{"n_layer": 13, "d_model": 512, "n_head": 8, "n_kv_head": 2, "head_dim": 64, "d_mlp": 2048, "vocab_size": 13329, "activation": "gelu", "norm": "layernorm", "norm_place": "pre", "norm_eps": 1e-05, "positions": "alibi", "qk_norm": false, "attn_scale": 0.125, "bias": "all", "tie_embeddings": true, "parallel_block": false, "init": "normal", "init_std_qkv": 0.016, "init_std_o": 0.016, "init_std_up": 0.016, "init_std_down": 0.008, "optimizer": "adamw", "lr": 0.000729, "lr_mult_o": 1.49, "beta1": 0.9, "beta2": 0.95, "lr_head": 0.00456, "warmup_steps": 469, "schedule": "wsd", "decay_fraction": 0.789, "decay_shape": "pow", "final_lr_fraction": 0.05, "batch_tokens": [32768, 65536], "seq_len": 2048, "doc_mask": true, "train_tokens": 651800000, "steps": 13805, "dataset": "wikipedia_en"}
Each number is 128 + 32 x the weight over its row's rms, rounded and kept within 0 to 255. Layers, rows and columns count from 0. Numbers have three digits each. The size before them is the row's rms in percent of the matrix's.

# layer 2 attention key, 128x512, rms 0.0404, rows 75-96, columns 0-127
106:132104087107090126131143026149128080120132155123149123126152134130113148130123113130134082098124104119109051105120141078146110141127118109094155164118145132135115131200118123099148124143168127134134147194117087125166120136212079188105104136157106145102148045149170150068121146152083090148122145171114112108114138149173138135116209166175148141123128144145124080161097193174128130083092
118:162139163179141155132111053095139112145080202118126150114129101160164130103055133127127123107109142087097040142125155156114091117138126129093132227121088073130141113171158120084103183162113070128178201139153151144126140132140165196107120169140128170065086123140180120094143118187054151160073083136138125100122146164121137134106121175172107093145161140115140137158117161126085132141126
116:072189108129117110158135192099155159136141075172191091120121152132135158144173139198136129140138174151148130113137093086167171105099117139142182085139154106163111137145171144160124178117154131147106070124115130064115136129115147070127141103067125084158078168142136119077125125111190138116166165158130141077139138180110115136134137093157125062116111117112099105084228189076120130172160
116:115135165143104089162128058108139126132120132094139080197195109116144093124142081131129111098107124146095113099169145121118090108086127130143123151103121045129142111034112124081119166101068154139115126113129079120126193133103135155150147145108088126094136129138179154147139174123087164202135124064130124142150143140175140137126060111154125168148144165165144117157117150152104117116142
107:107051094102127121120126215193119145111142107156111134097117140111067165139169149152129135166140146168104167091083114111128151128128119098129124067125135169127138126218114127215139058142142155105102114086096147120176153128120089108223167105113151044204130140117099175111144113058189138153137123116146110120118105132125131119137135111106121166139113133107116141118145118132180117094156
116:134093140148128115109114192128108159096093104107099175126069157131198108131077165119141149133138148159127154155151079223120166099165135135179105114145104152137119122098135139127121133158105121137161136116108194139141112119081154077093153119123168146176125177076118111163141095160148145033136117078131131147127136101122133117139122126079102062105116096106106137074110109077114133174133
105:082084127118099097139143140187136146116124145193137115100136149127089135180146165145130104125134188175118138089118119081195185141101123102115168079094162176139110137236167132193121116144158164141115088122109155111154133125169112130213172121105158095168117148160146138069128107096167126146135137130141119066137118171169124135119107072128079089149092130121122044105176153117173121092105
122:152124146155128194149140132115140134180088143116146132111125134166210122144048154142128102121113103142141136140147088158092124102164145090093134174143094106097126144111117112152097173130152106136114156100140151155120135127111133075037167129099139205103131206119106084158126095164165170051093170167116136109134144147105123112131090089127101049129148139128099071080135163104114135140141
121:131216173162110092126119137084111173160129162114130123143077170144157076142174118128122128098132168060158109163154143182122131106101117168171161129150149097156103121070153156081079230114118088157135128149157136058065120123091169110089120140123115171116090150146096098154124102146123181077127133134124152087133137136102122133121129116110068057129161100128140069103156139084047137162088
121:107159107145083133098108152111128108193172082141150120122137166143158121117150163173099142129149210116125077132171052121154133128126118182106131122140083045240141086181065170170071108113123133123074213105129112100171151120084112099160141147114115084135080192136143132146109136114157138114103156127135144138166127168141153140133068161121103174159123156118071139127120093122125115115154
109:119128135152140130101109138181182137125086159143132144066117101156154159119067190196121153136104187176098102119082105125142147125138131157085121187105123114132133121236141099125119122171149095127173146164120167139143149107140123157168146126110169122148083185130176135097155094150150116167120108128148093110129115180157088114126139109166106055121124117092096105113163147101183126137124
112:184057090074132108110100191141196113063127150105111122121063188093133166115132131149148085141120077090097132113131129174129124141117120059104163125136140135144119127207165140096161061134115104129136248107088199115193156143110112131158145152140126041146141117119158163060101137029115126177162104120157085218106126172101121148099180172152132151123140162133132210152133129148178118138118
105:128133138107125081157152158117097168071159073080113123177050138104157140105156087113142119138113048109118155133164142161106141104114134103167121105167133114112131140033156113111117136099086151139114123046110111055124124128104150065104111096110143128157137127109101121127125139114126181087177115139132168100152147085105141139143104129126132191156110138148126188109161159129116122144174
101:132109135150121110087106182146157163152082114125127125120127134120164099138087152121122138133150188211151194161116058176137161110133132135174132124110099152157121101152105138156126097150107122125121156122109161145122161121081137066151176141105164110167079220131129108183132118099183137094129146056127103143115117151104105120155061089077090061117127100102080124096140100091176130146162
114:109136173128146144186144080156133109104156103124123120103099080133139153116088122133145158132108111145128108124153149077130088164121133140094094186125081106081131117132159054093140140171128141141147080086136122142127095112146139105084113123141143191098144114146128106087175115178120115146117113199133165099152163125123107127136164130166160113160083149152130145117124165107166127154145
109:145091121141110130120131170089076122124106092102134156175099185158191110106089127093119117117105099093071084129190121193095098077123128116144078120148076058119152155027121139106067159104097107132126186063116116130135130132060131118075171103108108167160133142095122146145145124194113159028101095136127167126138148101102171123121091177122122167138152138133127173099087135108034135150138
108:149130132129114140125115063155181129135087189164155102080161112131102133163092134151146094102138148142151130127067145090140125149140131105095204180091164183115111126227115140144167129156171101126128138184125139153117150128197098156145129159134134123094111102170153106104096123072129107192103180151124081122094105182140089132132152083161107078118159144115128043143141155143190118091119
122:143106083125144175137105157108096098154103151140115168117172165148119153149090067017148121142148086135173171162064094116060095109110132082170156129160130211102125108145105159142165113168143081105088146128188156165104113128144104130127132170139125129120119131157082096140127146140147161131072168175105135179036105120045116113142143183068194150087163108107158177161110157166104118097150
106:185100076083104140117136082141121141132143134142176134106129172123072121167117100121133090099149092149149139128141109087174145169166137098119178107108131166107117134134105156156111060103182132143082143111108117171123112127196096091123124142129102180089176082152080120114078129103142089079143180186132151189113129169082104124127132151135141152133141141123107092123095164194176139077120
105:123163117100138107142116190095150139143174048129151127127066115105128151088184099145131182150142107111154142137140120125103137119120137171139112076147137104143116145050100142123129125096124140128095115138119110098097108124077137080087101094116110086169128116108079142154123147112161116100172149133123155158127131092079100121143187133150180170095116118147099193112161099114133129183156
116:151104135123163144142160112164115181112112139126101137126132111107110111140098118105113127126104053139126190120158180128135144175142143111123092158119111182044155146030161097137117089103124147147145079046096112143110105133147151088070109080121193189140155131127080100143082111116155130071140107175131158123145152106121098135127074073117121146189141142149119113102140108140206097095116
113:145137156157137145102118183164098140136118128092095181095075119139191132088105181151107153147121135114099113152140122210095154116172138147114073141148100095129157143115143110135087145132130113141178151088128149120152126106082144126103137113146181142188108200058099129168140079156122143068128079097140142098161130087153149123118096109149084105153107112120088128091118080086116128172117
# layer 2 attention query, 512x512, rms 0.0369, rows 268-289,332-353,396-417,460-480, columns 0-127
120:113130145137073157170127148151165130116106158149241136165150134143175094148106166154136079106143187136147097158120130160068092106132126083161140171125105122143097125127185161114089152171126085127118114113102124131135167123116159140141129131116111124103134159116184099084172149100057135121115122135105107115156119121184195115066179113141103033095128121105085078106130148190134142141133
105:099087182101096144152131130167140137138139149134126094093137180115141148149119119159154105060127115206066075143175106116131165093147117109107130092139167113088181128121145099196106159171176134160101126132155104142120057158115083110119156102122113153150087075118110124076156091146165111083105197156138172128127151122134127139162161105144183086135102126115090088086174155144145113074141
106:123138096128118087162117163149151124108090151160174122152173141108158085151123137159112044148147146156132101140131125146147134118110119084172139133133109085135139108091150101091148168147071087120101134114112107147148197130132109182138156169073123111119168150085210104130156155115066123189134101084125072152125117188183157155104111123125107109105125168116123120166156118126141113117150
090:153119095134176148055126115124105097153173136105078117129165107126112166113185131153163173165106084141112184090118109168168150151148144134097148118178178146091129121137132118152176132066159191127188117103165196146121074113147132178132142158206136084133151102134093102113150088131171192189105101130152113148164137146074106122169101152159131196175108146154156136110118137106143165123138
117:143167124140170136130141120113140179122158105111084137129124099142155115106139135028116157191152140132133224148158103142103097166138115178211073159070138152113119122107159110148125094134132175132140129160118164142148114145119192052116146105191116123101105150112111099160129112111175141104119118093125139080130134078085092089132123078156127092159128126167233132111088103073148146192136
108:091106142123062150135119118177132102115166106123123118154121133108058109144139132130165189072105116171077100093172098112140133118164130119101126108093181121088134124202156148182094145136172171136123144102143170212141089156122135130159155186178102165123113075125140075059182070144097156110071158155138138161158145160064146113147168155160126139121097143109133088102122153171131157090170
109:144081076104147128109102116120168237128175150136164165135140123120202145120088120084109053132128124171152210185180079138074078187136115111192122178116130134114144107119144141139101121130111131126069175091095157157161159161121140076134201154119129160114142145086119070151144095100121120074111133108138140132130130106091141123123163075165077084147129118168191104152097112165163135152171
099:131144165105091122157111129175128214132151142121117196079079169129127096161141117065134119117158150126112064202138091118141152120115122161155105119084194112130159136167120111148078137189149092129072176192110128112159095105082110041133105097125128172160069124149103134116142095106169101060116145141133204083096132076108104122116129136142152084135132130149134123101115136094153080143082
087:177080080139168112117127112083048113226124138102130132143144106118160115083166144195080112159120075163107127148126134146167114156127153141132069133185128102141146125092114150113094149029128121124109170146152146167097123153114111147136147154174117168179096151126068133199085129138125149098095132101143116101168093106093117163147125101120091174171133082174164148164127112139118148171152
103:093114124145083169161114135201141145070157163151199111177164111107152082149128168181168139137100126186110148145136069160095113110152131105182137131138179140091105116133186127152100125129147151126097082093154138194120101120126185122130176113131095159101114151102163080076180107121103155086126177138118097138193116111123165092109157106136107049115058112126108066095145142172115176141167
125:147156075113146116075123190144132096116135139171127165108113157122160194173189109176147112148175086100113139120088134183132111136151145091123163113162186163120109111155185094074180142115139116140193134099085153100129131119206117232118098148139108051160168097124136142076144166119121162221198094135125120117105144141129141142105128143189132130147097179111090122135156185121173145208062
115:153177120103159098111146157125144173151158157117081106090075145138173183114156143072115063192167092097133189121164158129105099164125094125136130144150122081092141133080178061127110133137142151146160142103118176082135123137138109113153127131149180105131136172076103138124146108088152152169152097119117149087095152111156103109149121106190163137187176163151172170120146118112204107158083
100:167152102146213075098130130103122181136151161130085124158158113112162105131156112062129152201114099168124189133149086166158113124120118129221109132115178161115135105105145128125173129105093168120098135120153168140145130152133192080127168155161130095099090127118090099167112117125176156124125125117137147120143122134049109103124091088138113165184105125171218132118098141075154154146154
117:087123146133108156160121143159165155122162115167167062114134132144140146148106150136100096121144137158137161138178132077064106163128111112133117147129091116112131141100172069137040113146173127137118104079157124155126106140127147117155146127131131182102125172098186108108185104099099132117115150148104121138130149123177138108140173106147142084131152141128143099118171102168145131126174
107:178139104114173138137147085093145155166150115125125137125104130136192169084127144071095078180160122100145179135165145125066087174122097114182087200131082084106147126091172096112080130121110136125166169130095180130135155161096140120105143134167117132122152183079112120163146106118131146117125055117118121087127151116096098119135132114181107089170210148171203157134098092120154125189138
112:096089108146103134105102174185149134093123165164178153147165131114125114172114103180183122059101138178110089148086092135159117103148153101109171103124167169124107125204103178128175154135120097119080118102116111155155124104175126157138159144095111141158148068141168118087149141112086102123124176144121133171132115157131170138112161137122101144078064114086068064147136176175141148082147
136:151112098140202140113150126058110122183064147157129118117173117174156163115097079087126161121086136119157140119066157116121135082074131095153167146167095177164110136140102157105216149111090069108117123124159130076106160128119139114136114135122161066100115114169103123158116165110180148138128114158127127129077118160101128136117135136119147184125175093136138139163095158098130125092122
094:109077066131158135106112092095131126107166093127109126151064073141086179095095103061116119091132076116134137135133111079143129170156110100065106165112080135139132137185073149132163106117163138121115160086101189141120118111146115073151117170143147182131116102113112116149116107134121174060140134162134171137110141146100131148162169176111154195130191126107174147134103146158167131099140
109:154145139112200099101124142131088158135129162141068103062107139143130187129160117141108145170135067093113132154109139125165161135101118148113126085176154131126161143076091076152159082117131118134131124162180099082114087111154085107072123060095146102167106120151064188174105122158192091134180139148135158131095131084143063161163096129111168174131143116166110189140162107086127113155102
127:156159099099130139114124109135160180098181144111132155124099135126127160100114136070107091151143107089153176126193128091070076196157086115132099181115105093118144127108152109108070112144132149126147177093109182133150125134134144102116110162141148176088132184103125105125130073110111165115122075160120143164119161136105105100150133155150116154174189157147198164113118086137156131119113
107:158148131116117140119119102147127187121209150106122167137086135127157103114168168115111115177149134107148220153168085173091104196150121178176085152120154114095131127099154099150069083112132185143159147134113178150147107128108172088115121099171136140090141184094082090161118102099134139081127106078130132115171140051110126092120113096164089090178112118194183124108088081126133137201128
099:139134091123096123104110143147184200113177151142180199162085114141185101114138123083118100125150191121157181172109071167080116167125140153169138163070142138151077110171105167068123120104090147128129155125029183102184161119140188135147161145126101101108146145111181077166142144081087106081132125086108112099150138089118165113078161115166028056143115141140163061119093133153196147193111
118:155125164125101165164128118092156061133128083129174093091089159176121102129113175138134169086103111137114056073129167115101104069172113167106114133117115090124117138093143117117111130145138115115177126181181149095127123118122125124123109070122123183107103142084134130116146119194160111097133150143126137129121115160156086109159175193115149103086137127106114091127125130099085149146117
123:091125129083126173121135190189142174089136168170058118153159166145189128151120114214127047108137141149113197151126127094123164136113114106146164108195169162084121118122152115140128128117183082138125099077080124121156155127136098177190202131093175077165171158074138120098093111073162159128105139102133151126195138086194180118066165089122138099104094126143106084085140129221143134076147
095:175099145099173124178122127099119133133117143133048139070114142165190171069104158072112092191103101173111134135127171113097180078158114100179091108119104094125145160135151061160110125075120117144157140153155106149104155145081090156113180122117136141084137236164074111144101110196187111092100085130167071136104110110169131128147122106138130101147075187133178170177110102115104130164097
119:086114072141178123074127153153119141112134099135154133158139082061090156130155103149111132161145088125134167141108114123142111141131134081127087152118160200148133117099152154072163129106117139148086109066139098131107070157141133128144107124125177160106131081130165110106124127069119133170147083120122109098111144159086191126143098102147125207142164139125144160155175133137165111110160
076:142101141146101148084159138132175107156073128106187139184094109109111082109150104126153126060144156079152068153088173171126067137122127152096129160114131134162092099091086175089142102158150097130067140121111122128140159145149155072158109188125129140128128061085167123134130138119085152134130131093111142099131151128126128147077167171114120179109152137059127151145155119160148117067158
117:062130088123134152067111189124132114106156119190146143095180158097098134161181125212113087124135124113104159131112112110149095149147134072095119163160149194153120115132172173117137163111150090137102127087106124139154094168155129140154123123141131114118109067086155108075139109056156167171129121141101148087156149172088214131115153149177116142126161145127104081119163136192139126083171
114:146090130101095188105179135139140115120101149151154077164086139119101103120145117143129136065105066132118106145113162075099079129195127108134117189136150148118118096099129152115108101117172088161118162080156070120093109130167116126165125114065172199147125088073135112112064116137139159087133114157127153132142143136154115131106149147104159145105200127059130119131167104228128109065200
120:142145167082113169143134131162149131101157150110055105142124197167168108123108146135130100121099162123119131148126169110114154138167107163111144155175125072084100122085113118163117117178212091128188102123078169094163177125118127133145159132094147090166146150046121136132106090150177144122100151160145148128167139102200109146097190134135147049108121113104112093100059128160118151092135
110:153111087096196158140180163132107165109118146152082118150112126134184166120106093098123096174118092163132185120114122093148150098153121049182123104129142153126129123075152075107160157069109095154127133094139098096096116122121113161176141126056188146126176148109104115158012140126216152100159069117124111110167110094162171131104085080096147127130153107108173160128157112141108095144135
124:091091093163116180078119142116137097123132085194206121088130124113118105138117125179123114087150095135138105141103107143128083099152135095086111139159163156166137121090148158084148170115128081113104138121164097131136094137142116104107097073113114186098091066068170118077147127099129108151147147131117138128132124198081161137148153170162140169097156118117085102130192151146122127118172
120:101121134090104056144102150112179121098098086113157098147104135128108159122165133121103166113103120136125145119130136101142124131070144193183122132061121092140115116183137154127112106121085172134108142089166116093088157139133106091130126130141163136102132128163155125126114138043120051146070095121134111151080126118124079098164110111224145124107147193135157127155152105138156143147164
106:138129219085149076163164150151164161153100148051074094167131091160169142106137138107104099150142152158116132146127184119084151123077102181160115125099122097096136117149101053152106074136187140148113095129116104152130141147097106112128187141135142148140162182179147117168147113146106084139055132110157118100105136059179120139103155091152102099146073199121177173140109077156164136134094
090:123091073125157179036125170146134157125137129141167134148132099096127149098150098130126092159158098120154164148091112164152079133131114078081110131157142192152118083073142118080173158104092097137079140096131122154146128152165122141156155165111136175145140091086159094125104127091146144149151094089115120150144156124096183152097071147125148199104173136101173156144179133142183105097184
096:169142219114100135174183105077167135171065151140165108095119147178132084124131137106148163049125116159130055129151158132068095092125130121134158136093096108119144135168114118171086121108157114136086164152173092145099087111164141090095123110146100147081118120157120144141165132162065103111092176146134177130088116140108092115143192156102114080116115157125117142124143094183125118143105
107:183099146073176091163174122112156131145081152097100141168054113133166123089163125061135146132111116109128100138122207088110150091162113118177121183093105124128117126087105110111132061129142116161129127133121082112103114115150133128173128155103190125101159160145069139182058143187137140076139076146161125100125121097191120155090166121081124132144163150072164183151116089154115114119108
111:096103072152095205067088143121121100097148115213188117113163156119082125144147135186136118114130072139117144118096078109129073135150148099091117145167150166133124121154177189120137171120128111100134161088163140125143105142145121156125112084116125164140090082056157113075124124087160140149133138149106146158151145185089139113151126177175175133097184106145086064105174166161135123096201
102:153164077145118161072148071131106129169139117092191150184167097073079139137090107077168162118109131114134134089126096145176132126132157134092124152101130159130130123078127151112186152148115177122129137148126181124072107121172136108114093118154148152105153133150158089120119184159117156169160112096128148161096134132087128099184058126048169165156184067126123145104125149136120088129149
087:107107107109152149059105151114125137118129169165128129156173110117092140138204118149113121105131077080149160094153111065137090157115150095134126176112109183108138121177155199139116098070115101129126168089101126155116085138183099170180133161135113171177138100135125086163108138103131163113133119143109134128180137122092155148073109133150121141145206141128159116141146058225129108063197
116:168113127114140075141140103198116207132104157073071137197091108131186152101121117072120099163121160134145174170140123145111176165081132157172136087146130127094153126111094097153127073145126161132089121092105111132119173089114142134147159165115177076162167163160087144187083130096095118102110114115167136175117133082159093135085112068074134155132107099133149172130101109138156113116111
104:111145207121132060099127143080169127128104161086106090127149112133083089141183169090087167129135136102128113151127169125072061155079115150136087184058100119125125101174102128146082084115132147141117137142124089183129118183127117115092163131155101166141102119143161114166177110136085112147105140155136128096116160130105103163105140146187066119155130218084170131177141046130157160103136
082:151093150139111116116152110121156087134104077094158099158050118118100090102109126119103153094135108117134082153102172130109096148142108148092107179108143101174111127051072118066108090157190108141124102134147073122142132145116139071114115101106128191117104052083176133148135125122103092132149147146118111082125135167153102153127177172152108189106151160033136143156152104090133120093152
109:120109133143083173120143109082157049137122094150209080148109120147074085102169136152144182090132087108131029086120118130134053110142148148090088160113129112137115136141154202116109124133116124128140159131184135121145076154156123125107084110122087225121082053090167121098140132174125100103127122142112128123126134165101114125162151213149124148100191129078112087144150130128099131122154
120:161161162174158172123132070092128070147111149096172135118104120160124101121091125147100192077133118098141032118137175163079113110218141120102063204130146090127117124134136134117089118143114095107200110170168099115102113125119125159060085060126112185127101133087095101142116141198070113098116104103122146113101125136107114080151089132116107108121148130097080127127113115136074091136166
111:129137076072115105137134125112153188146104154115126073155161152081159161138092138132130075154123140166156156133126094085161181088063132097192217102126130146148099090090121086122166142104166141156050116115081101106106140162141130072146159136133200043101147130159110149115079157083191171122136152136125128105123141138180113151135158101094135099128174100133120083121156158167127137080134
111:139117162137136115120138097162116146115153176149082128149128127136140090152111122095107125112125155138125108184144145168141184096122137135137101138175152048137148136037119109125114150145101150107171114134199147131153135107085149158104135098093085148098111142075130132191140115200139135147145131109135130176114114119151112129139086113072113140146111089159129137123117129097094132137100
105:103118059090122109044098185140112141130131123155103113086136143121098183102201137165168100170159144086119176134092098138172141126089085117098174036087129194140122138133093135150171142047104185117117182130108148100150145113150114161224165144145175062161150127159119127122094122084139136146130106090148106092139133159163159136116152137135138152120145133154159166152168114115129138113095
096:151156132116084132115111105117155209152118137054161169143113122107132100100103138106123143104145096215149183097116062123104132173183147148146132196045128188113117131134088114167126142139102162142125139173077137175098173149178163041125131097130140140122155144168109068175075133111117122118130141092110109102139127077094154145119104082156125121145147187088152109110137125103153135146184
114:139139074122108130081116114132124135140164179129138098103171155100066143130172147174158081150124118119145140118086095107161115158117111080089213099126118184143114126142134135156183111072128180122088095127085107102135123137155121123174150172187165071129140109147143111084103147054157151162119119089135160050150147169160175142134131129126118118139153161153081041147145151165156122074146
108:154088105146101222074128064096114088182143121107174163167171092108111137092063137129105130086108048191149128118096118086095159163202149091102111217120122155128100145107119109167126096125123141151139109134095047181120167151156088069053103083122121156123111139142126078134082155129144144125102138125103123081134116162112112101174082111146142139116155181071070070136136158168123140112211
109:159155122137113162170146056115170180169164179090079139162141149091117102116114103112136098133116105168134150108128103052084132169135136131127143227164123077116140106123120060153129130189194128134108115123083146122129125123083173077090084113112157137099129137111109111143093139123189183144121137142120142097122136081128110135145105084121131125174166142128138043113095131161149127080153
109:151117130125121137026144097119090071197128079152153114139113134120147154085129176178073105100149140139143174155115071109135201152121175158128150088119127124203120145086119082149089086028072155152140127178118069153161132148128088135145126087126114114163080147165106075178058134142156108116130111093117119085170111143154134080146103109142094151104138119163126097135142068143088106143166
095:150161114151126131038116118106134091147068147122179124105158115114114115095129162189135166114153098103172116109075123142132115134185137117091097142078151202159100117124081131118166145070084154119145133202102072125111125122207094119149106074141136137121094115132125110159065157092100080149112103085136126077104121160141141117144108135134130103125156148111067101129170131128136134122179
106:104141070104124082106114187175150109072173093159100160078105157149148178132154101158142151124183158099119147114099125193165141109120116156076164065133147114157136139212150140125138143089116163133191186151119202092176124109109104184166118097126105104179134136106151144064135152137096147161167134066133108145155119160147118106132151162211122131074072155137107178080166114113120140172113
102:080145139098104085181136177149099238079158133094090095158088161154191142148095131054158128161138163181105159129163105135140183101091143168186135104115164073115123122118112125125115125153174122141136119088141172114140115131095143092136147132119162118118129142162105134137144143161147170076160161139128131144157136081140126156113152068109127091139113098111188176094118153118130133138088
102:176170120108109132064123109119156178169071121092165127122140146093115096092114155157118133133121087190161202127085072132138148166147152134159182151052112194147125135088094086169152148089061167119083124177123112174100179141192127066145174142119122117107093142154140068190065117078155105158118135082116090101127118145101146153128101105110127121110160190129134084149181118090150158117201
111:092140186173146147163111142109109125106141128107150089126129090173170119181054162093128181121115166138163094123158196138106116100132133153136053172142103111093093122135127165081130124171159063123147086090167144166133083108134122108062116129147139163105083150153115150146179157151124124104115157154110166132121132132101087131126136115079142072146114042093107182108082159099133137179106
096:120101119130120154075106097130089139157157138121122177170101133126160142130129138072083131099159107153097135152138143111086182141152151136113074197109133087097134132078111118180062116142141125148149154122116152171138138158090126136089116073108138164145158152150066108186123151217132164063131100111124144120155126092117119111103095090144130182142143142073170149112114117139090120120131
107:156114104158129172104134117115167063122132136140170137101166128098051125120122098190156111116126075115163090120076136132128083159153096079089145150160108179139119136135168155106181116136135124100127100150114089130126119097158105137108105120146104133131107083073172119072128120074128125191107129123117137099110116212120146108170132174136168114087164164147036063132141157134149145098180
107:108114140142161185136114202128130097146101113121161177101184117139085111153091045108136163114125103111133131107115165100087131120166098088120123178118088181091146136143130166147140174172136076134096177116200133129087159122157089136081146138126118174108150181133100079123162119138137148113093108152155128173087116157069151091138147179111187162091163129113138202168144144112129122127148
103:117065102135102164149149100132122096134166136145205128114137113127090153123143142164136082110109053174131104128145141104128107155106138085123130147159096154089127148162196166161107046154149127131093071065091092175109121130155078131113149183173092148149137078141180128014192143077106141133123152160125154093125121181101149131155138161177145127115112168139056058166124183161179125125159
116:111123108096150066176140187139132202106107106148076117155094139121180157117119117066131122163131145135128166151150119119144146108040135158197139088139125099135124117108097122103127143150135119157087160094132195127140131134115153102148141146083146108137126129165104166145119126122166134102155155180125096208101137083114088140108171113119152158132115075139186213125137121104151135148070
098:100116146158076145139108134145091171114173183105146120135142127156130118165089193106162130162096089153100136134125139134142085155105129114124110175127108127089112159142118134164137086123140117093133050091079098133115114135151105099080149178146119133123099146169146127106203162125104157109091146147130164090160114141104126189105115111155078105169121185084102082125112162146192158108152
100:149145121131105108059120107120109151153132127068113150178103133111125136079139158121116128120155108119119156108090091108105146163187148159108103153063172139152113134137056093143109122075106167139186158161077100132148137152141146104136092058129163134153144131159087086202053156150100140090134098087111108096163124067139139121108085073159104162160148183110167126122112078138117117102152
123:132132130172121214108134079122144077136159137090191162128137134118068112096128103140138150115130052141131069081104128153088107180244127114070068204109143155116133152168140138141114086160123116106183116164108105156128135124151112142080076081144088202130136092084125084109134131139098109138134105113116131079123118132072151070155072139156131123114157205089089063115111148090127126137158
114:081148179111067153162138131097164122179131121117196132148093117166148128102132128182111160126132160131130061104166123168102139113156129134092069097148136120141128106120165051109114124069147116132111133179120155154142127116109127111083086081089133164168115095122086121136108155120113083051144149127106079127130134138113139135135114108077119096093175080145105087040128092088132120133105
111:184135086097190149029107131147111131143093148147000126154104166102206156136118101106093077095142085137134156166089117134129137107117106092163137166166157137134158152129092054080155145112147144130213173109084091148152128150117159162112163144141151073123156147072102112118127194156132154122094080138119146099077101118193172121112197141149147113125113165090109179118100109146129131067097
152:149140163130039139146133066174148048103102173135163121121108170126109074156123159212156157068137161126124064153139176194121164122169106115132108149140116104168122139117162076169108140122137114138153107168114081096140139093091111128106092125084098130102081126112136113095106099125135154090110098131133129102106143141203126131150151189121136126079075153077029073126162142148112110137138
099:169094078048129099097141159139101139095189082077046113128111095085199166119105143086123084111115132100145156148101133095146124097185099091125187170147127125131109146102069158102159129134150101164162103068158097120169121138154122096125126153149194094101174118133109164109110148133136127199128084137130142151126148129179103099127172107161107162177117118128135204146113142213175147064085
140:143116131105243128147137122099131163148157090128092138160142098144134168074112093068116136193136077130138183108143152084141170146128132116121104164098100121080142100086095100134143111157082152106139154113121142151103142155180179104096158109124154108115180169083118127226146126117172156144157080129112137140110141074116136163125059095136160122156171111148203152147111100106097117134128
100:149127094079177148055124115138110121135135152124048137114085117075192156099136125116078070115142128121169140177081129129134155112112084116159134182180129142156129144138088100095161135128164118139195129076102130134153154120097137127085131175178129083115136127105108129090111181124114152134055087131143134110107133168148164136108217139187166144150129162125095150123158143158145154059106
099:092105115120225166084129076107128111170169151136120130149107099099115174059164090135093115205146071141146144133078126053134171136142126124121074165138127164106145126081097080119156100118111167104164165149107115137099120163156161123089122070104142130097149137078120119180109162124198183111140081112127158068113110088066161145139080105167222118104188142163149092134170100136070117115160
117:137137129134242180114137090135139146173096188185074155147120121117138143118136062105100095156142105131123177121131132119140156149098125123156091153128135136076149116120092051112171155148112161108169176135091141151099135147130187149091160148111139104104143178039120065211130146130175181106118092121115154118092122096126173154125118144108185084126149157104173119132111091086091108132131
110:128110115080119151146139077152141111074130168121139093156112119103189157120117135140120120123114146104153087161160189144125173101176100054139103172156113128132153162062124078156118153138129117151159103117134066113127122153148139113024102101086155103082144145134104101162102130152181164085113052131112128081122131111207134131125131118132142088125107123094054086142141104212103138089079
131:127117117068155135115123143113126142144140087105092123161112081117209178062101109111067092131155110122145120148136098140131136115163111087118085109137165107129162130113073090095129122081116138133146146114095136155159152156150157119046122086112145136163167137094067156185086172119138104092132093107126089158132127114149155120126112076140125128154179104172133163048094072127145113086078
114:134158155078087121141152157090107193167154035081169116111119066177159122117153192127097164145130104146122147121177135122091094108139113142132137173121102113119143146110155172182119081109178146159068111080136152120133107120126071093145136140157127154155148085217116149097114091116123059158123165134123145135148141131088070132124178095189060113153142125184127170146133149179144125175131
092:190149137084175120137125137107142153135143044095091125136175127172091114136127158102159160165111063127089190092137160068125137133178141130129129194080095112102152121081131079157145105161161124154172130133118081128148110114140114136149134109135134133110163114115156122131155087150150158181168100159113168117102151086163110146171182154143109083122138183124162196163105129164154095141145
124:165118132086210138121149117128109131122168130129044120175140100119159164067113108093119114182129101099139172133123172093133190138164108095125114180117113122081137113068072105122154133161091148123162148104127103142114148164169187123071138102111180093084182180071115111214127132122184185135136061109137143130107125077172156154123083114126187136150146133134177160147102085141085120093117
114:092157137128062101158113101062138144121163062102221102111147134151042124138158198170131168146125104140123095090126104112121082135123166140098129092108121115136108125116196141154106082094171109135091106144118144142147128101110067105150100074127053190152100035165133191081132126116113090156147179169103122108141126174082099104166135150161094130129154141177100130097168165140159127160153
115:105124132116184140145152100074145131154178093117162132121119089148105188098139109123135156215109075126113151108122152082129160118169145120103085185117060156085126121051125075144156092165125136116115128127121111130102097147193136103091126079099185122066165123098129104189139124120199152127156087133112169082114126097102123159139070119141181090123187136142152100143156111158101096145152
093:083119128154083172071117115149099106154129179141120123114086123097149119110175134180076100098146162142155087181068099142143117109090104146134115115173170153173130140184135144103135146100153143113147137119110155143127125132065116138125129153154090118152090126142134115062105169130137119122067166105152124108124102167090168108107166139154146147077114136125099108077173139116110159107153
124:105107094155150093116134149093092126159216088114095097117141093143077190124157135091164142192091119124112141087105102033124105151138154155051161130122123167099099107149156198149165101152157113124076087110162102145119075139164095153210094161154175141095158052169133158063167119111136128165140168160140171104130133120066114118154085105123135169134116102136187138170147157139137136092179
106:066116133153098137127137098084105098163129162123173133082098116130077140123192137163132133145122100148150082143088137078135116097083140147114110133139091162166124140143158175164111110154178113124104123101120118113097104114109076135161125120137104149129089110202166125042132136138128161133082173161136158064130115159064143136107157149161167148086123152141068076142213185142084144145177
087:189124106117175096135120154152096167069109137125096093156193155135081128175122131070147133145108101118077188103139106115150091151145154100177153077054143137071138126120117189143118111121082163113108137114146094088127116149171128128188163109094135143094173152103144107195144099159126124126171122107135145175108109093150097131124082134091108133182102191109207207181052091149117116148146
110:116142163157106111082109183108097138166139103069141201060165182133099101146161135118157124182138099126132164100079110101107109142100157186184161118104093159149110098148123115148141081115149137116146129165133166123144145132079108137158150123195073112146123151177149112113166142137080137173143163098131164126152118134074157131128144162166124111127153183176168126133127149127106133179167
143:154118124094206127134136141123143165133140097113096139162141103128171158082106083085118114173145095118126169116139140118133161150158121110142112133109124124088145110088079085104149124122082153116150143131125135136131140156169181109070147094101165122121180177081103121243121146122157136123177083105116110166131130078139128146131080094110135103160184105145191160119079079117129109136098